{
  "n_layer": 16,
  "d_model": 256,
  "n_head": 4,
  "n_kv_head": 4,
  "head_dim": 64,
  "d_mlp": 896,
  "vocab_size": 3395,
  "activation": "squared_relu",
  "norm": "layernorm",
  "norm_place": "pre",
  "norm_eps": 1e-06,
  "positions": "rope",
  "rope_base": 10000.0,
  "rope_fraction": 0.25,
  "qk_norm": false,
  "attn_scale": 0.125,
  "bias": "none",
  "tie_embeddings": false,
  "parallel_block": false,
  "init": "normal",
  "init_std_qkv": 0.0216,
  "init_std_o": 0.0216,
  "init_std_up": 0.0216,
  "init_std_down": 0.0,
  "optimizer": "muon_variant",
  "lr": 0.00803,
  "lr_mult_down": 2.0,
  "beta1": 0.9,
  "lr_head": 0.00774,
  "grad_clip": 1.0,
  "warmup_steps": 200,
  "schedule": "wsd",
  "decay_fraction": 0.678,
  "decay_shape": "sqrt",
  "final_lr_fraction": 0.0,
  "batch_tokens": [65536, 131072, 262144, 524288],
  "seq_len": 256,
  "doc_mask": true,
  "train_tokens": 865600000,
  "steps": 4254,
  "dataset": "wikipedia_en"
}
Each number is 50 + 15 x the weight over its row's rms, rounded and kept within 0 to 99. Layers, rows and columns count from 0. The size before them is the row's rms in percent of the matrix's.

# layer 10 attention query, 256x256, rms 0.073, rows 239-255, columns 0-127
098:29 55 50 41 50 29 50 64 53 45 20 57 24 33 39 71 72 60 49 51 72 52 54 49 34 64 41 47 58 78 65 48 40 62 72 18 33 38 40 50 27 55 58 82 33 29 39 42 52 45 70 31 51 67 40 46 35 57 08 63 74 53 47 65 85 63 64 51 47 32 33 59 43 63 34 50 61 83 55 48 36 51 42 30 43 41 67 47 48 72 71 50 47 46 61 36 31 64 36 72 56 80 29 45 42 33 51 86 43 47 90 32 61 59 49 67 36 04 45 51 88 54 48 54 44 63 42 29
092:22 38 71 39 43 53 33 37 52 36 56 28 64 58 32 62 29 46 75 41 42 80 44 53 25 54 37 46 51 18 48 66 46 60 40 49 70 17 52 68 53 36 59 29 68 51 62 19 40 31 50 52 75 45 69 76 71 49 51 44 49 55 57 52 52 56 45 09 20 44 35 31 39 47 51 58 46 56 40 36 57 43 63 66 66 34 33 49 52 34 56 39 56 39 71 46 54 38 43 63 48 51 41 30 38 40 75 22 31 45 69 70 76 45 52 49 67 48 22 47 37 62 39 53 50 49 84 60
099:38 41 26 32 50 13 52 32 62 60 43 63 61 56 63 73 57 69 52 38 48 49 46 71 51 58 47 46 53 60 47 54 46 65 35 53 49 18 57 51 56 40 80 19 39 42 67 55 61 32 64 09 70 64 75 49 55 41 40 35 60 73 76 44 44 63 66 48 76 57 71 77 46 75 29 51 64 73 59 39 48 53 66 82 25 62 56 48 22 51 27 28 64 47 35 83 43 36 52 55 80 46 63 37 34 38 48 65 36 54 65 70 54 39 70 38 50 47 47 04 58 77 74 38 42 48 53 44
092:50 36 82 22 52 70 75 55 39 48 64 57 63 64 58 55 56 39 53 55 57 40 66 58 53 62 31 67 78 35 65 50 51 44 50 58 48 54 51 40 67 36 51 51 25 30 59 50 48 38 45 54 52 55 70 67 66 31 50 76 64 47 39 63 58 47 62 32 61 48 46 73 44 61 09 78 61 43 85 53 45 65 55 63 31 35 63 68 24 48 16 48 74 57 54 73 53 41 49 58 68 28 28 55 34 25 59 58 63 09 66 65 37 46 20 19 36 49 40 27 49 35 34 40 30 57 23 43
091:41 75 69 80 49 14 31 51 18 56 39 10 43 61 55 43 42 67 30 59 65 49 48 79 52 61 44 61 35 76 46 64 50 84 63 36 72 27 38 43 64 47 30 39 59 67 70 59 34 24 50 26 63 49 61 41 41 39 64 64 38 47 35 60 71 54 68 39 40 42 42 44 35 28 45 30 25 52 40 50 64 55 56 63 68 69 51 54 66 74 39 43 71 56 43 17 32 40 65 63 61 40 69 37 51 17 38 41 70 46 51 76 60 22 51 49 52 49 40 09 36 30 56 45 59 51 48 59
097:65 47 60 49 38 37 70 48 26 39 61 59 65 64 52 45 54 23 49 32 60 61 34 58 59 72 30 32 43 60 53 60 81 33 79 57 36 34 42 54 43 55 56 32 33 42 67 39 60 65 72 49 63 30 51 74 59 64 47 55 60 43 49 69 48 50 48 59 73 61 42 62 46 68 56 42 34 48 60 30 58 54 45 67 55 45 63 28 62 40 56 41 32 53 59 41 43 72 48 16 51 57 54 74 72 76 25 51 60 28 80 61 38 21 61 36 58 66 74 52 68 62 58 40 51 47 47 67
095:47 52 64 61 57 67 62 74 47 44 66 27 40 48 39 50 58 42 60 41 49 44 53 86 44 49 50 65 28 58 41 52 18 40 62 51 39 73 58 57 26 71 37 38 65 09 51 74 48 57 42 61 74 59 45 50 42 29 72 71 48 42 30 46 37 26 47 65 34 31 61 69 33 52 58 00 22 61 73 38 74 60 50 43 64 38 69 61 39 43 61 45 37 46 51 69 60 23 66 45 72 61 56 44 23 63 58 54 48 66 62 44 39 46 42 45 39 41 41 55 39 54 68 50 66 55 23 47
093:45 50 70 47 68 53 48 44 42 61 23 39 25 63 32 40 63 55 38 48 71 49 37 51 16 28 49 61 45 52 61 42 68 50 45 23 51 48 74 59 61 59 56 44 63 64 25 67 48 40 71 49 20 43 56 25 40 56 48 74 55 57 46 71 33 47 53 48 46 21 54 67 43 46 19 44 58 38 35 41 39 45 45 70 51 55 52 56 57 55 54 53 88 42 43 68 50 52 56 41 90 63 24 70 57 22 66 65 54 67 47 44 54 57 37 59 61 57 63 40 53 39 39 60 45 38 55 39
093:61 65 38 63 43 54 63 63 24 52 51 49 72 42 28 53 40 55 38 40 46 20 44 26 33 53 26 41 31 55 28 52 35 62 70 31 53 42 39 24 74 56 53 62 43 62 46 27 48 58 60 46 51 91 36 49 84 49 51 82 64 38 35 53 37 57 20 43 80 47 54 52 34 57 40 73 30 34 41 50 56 67 59 48 81 52 40 43 36 46 39 43 59 46 28 73 55 32 49 62 57 59 48 31 37 45 46 41 54 53 61 44 15 65 46 94 39 39 42 32 38 44 23 53 56 52 72 37
094:18 56 65 41 24 63 47 50 61 71 45 45 38 36 55 31 31 63 63 78 51 56 47 61 52 46 59 57 48 43 45 77 54 65 54 21 48 56 60 48 29 55 35 93 61 49 70 40 35 48 56 39 67 11 39 37 23 09 51 43 43 31 44 99 61 03 18 75 34 31 56 49 42 78 60 65 51 36 48 16 61 36 44 51 38 55 31 60 51 48 75 52 32 70 80 57 47 40 56 54 50 05 43 69 31 49 65 42 43 56 42 52 47 66 47 46 56 46 64 31 79 34 59 66 77 29 47 56
098:21 27 57 55 55 42 57 49 46 40 57 43 41 87 54 47 58 24 51 73 74 45 39 48 83 45 51 82 42 89 60 24 54 57 35 63 64 64 54 49 52 59 68 48 43 34 30 71 76 32 44 59 28 64 41 73 59 71 81 23 66 52 32 45 24 75 30 51 73 44 33 52 39 41 29 71 62 45 48 51 36 44 32 43 54 38 49 28 28 55 35 69 49 52 66 54 30 47 33 29 44 44 29 45 27 38 41 21 59 69 42 63 39 35 62 44 23 68 50 49 56 61 41 58 61 25 57 27
100:45 64 58 38 30 43 34 64 29 37 64 78 44 36 30 60 49 41 34 41 52 44 78 29 59 71 48 47 61 50 37 51 52 57 82 66 45 68 58 25 47 56 82 51 74 71 53 62 43 21 15 51 68 45 31 19 58 80 56 60 50 40 61 36 35 76 35 56 68 47 41 40 46 41 71 42 29 43 45 47 53 35 19 68 20 37 71 39 48 36 31 40 45 39 34 39 43 67 41 61 73 37 29 46 15 35 62 47 36 47 51 21 41 58 45 40 69 51 43 52 59 45 52 45 48 29 63 50
095:49 11 28 71 52 48 71 39 22 57 55 63 53 33 58 54 54 37 48 44 47 29 48 46 50 28 14 49 80 47 46 50 57 25 48 54 52 66 65 76 34 58 27 63 54 50 91 68 59 52 58 70 45 36 63 67 72 50 60 59 39 47 61 56 52 47 61 58 53 51 83 46 56 45 52 47 65 62 76 67 35 86 49 48 68 56 29 40 17 36 46 49 38 59 23 48 64 18 62 30 17 49 41 61 53 33 76 58 35 49 21 54 60 56 88 37 67 58 29 73 47 53 40 39 75 41 56 43
100:16 33 86 45 46 42 69 54 67 62 39 40 34 52 36 35 42 73 74 63 49 59 44 74 47 56 37 47 39 68 57 65 56 71 70 45 43 46 51 66 68 77 26 44 66 30 28 56 60 46 62 45 80 52 29 70 24 62 43 40 51 41 64 32 57 62 54 32 74 57 50 50 71 49 12 29 54 59 55 63 64 55 56 70 62 67 44 50 56 28 26 56 61 74 47 52 52 35 58 32 63 50 26 37 53 45 65 39 34 67 38 59 42 46 52 69 57 55 59 85 69 29 52 36 63 17 53 37
096:77 65 47 48 60 50 55 39 50 52 34 31 44 74 80 70 52 53 40 39 44 57 68 60 62 46 55 40 54 63 39 17 27 25 46 25 20 42 42 61 57 41 45 46 53 54 72 61 62 28 47 60 41 26 41 53 76 47 50 34 53 61 58 36 27 27 44 35 55 44 20 59 66 58 44 32 39 78 55 40 09 54 69 48 57 70 37 65 60 48 12 32 34 67 50 39 70 38 47 55 58 43 15 45 43 40 50 53 36 64 51 43 56 68 70 46 46 21 30 33 50 72 77 74 81 76 37 48
097:42 36 51 82 38 31 24 78 31 51 06 44 70 38 33 57 27 58 43 65 57 59 59 36 53 44 48 28 46 41 39 49 54 45 43 40 47 51 82 73 56 49 47 41 50 71 75 53 72 44 56 51 42 41 34 52 30 42 65 55 44 55 54 39 68 49 68 71 39 38 66 61 29 33 51 61 56 29 33 55 45 33 79 28 28 77 72 63 49 28 58 45 41 39 54 28 55 44 26 68 69 13 69 40 63 34 37 41 47 48 41 56 73 41 34 70 72 41 55 78 39 59 34 46 51 47 57 12
097:48 72 44 59 77 27 53 51 19 64 36 51 43 76 35 55 61 53 60 24 81 53 79 49 49 55 31 90 37 36 39 67 45 14 57 63 35 37 55 51 41 56 40 47 37 34 86 58 52 50 52 62 53 41 40 49 47 73 36 58 41 51 40 69 76 64 38 31 82 44 34 50 53 38 73 44 57 33 40 54 68 47 49 44 24 37 55 45 46 67 42 47 75 47 55 26 43 57 34 41 49 77 60 70 59 49 14 28 72 54 50 51 63 50 59 92 47 27 48 53 70 48 62 28 40 49 31 52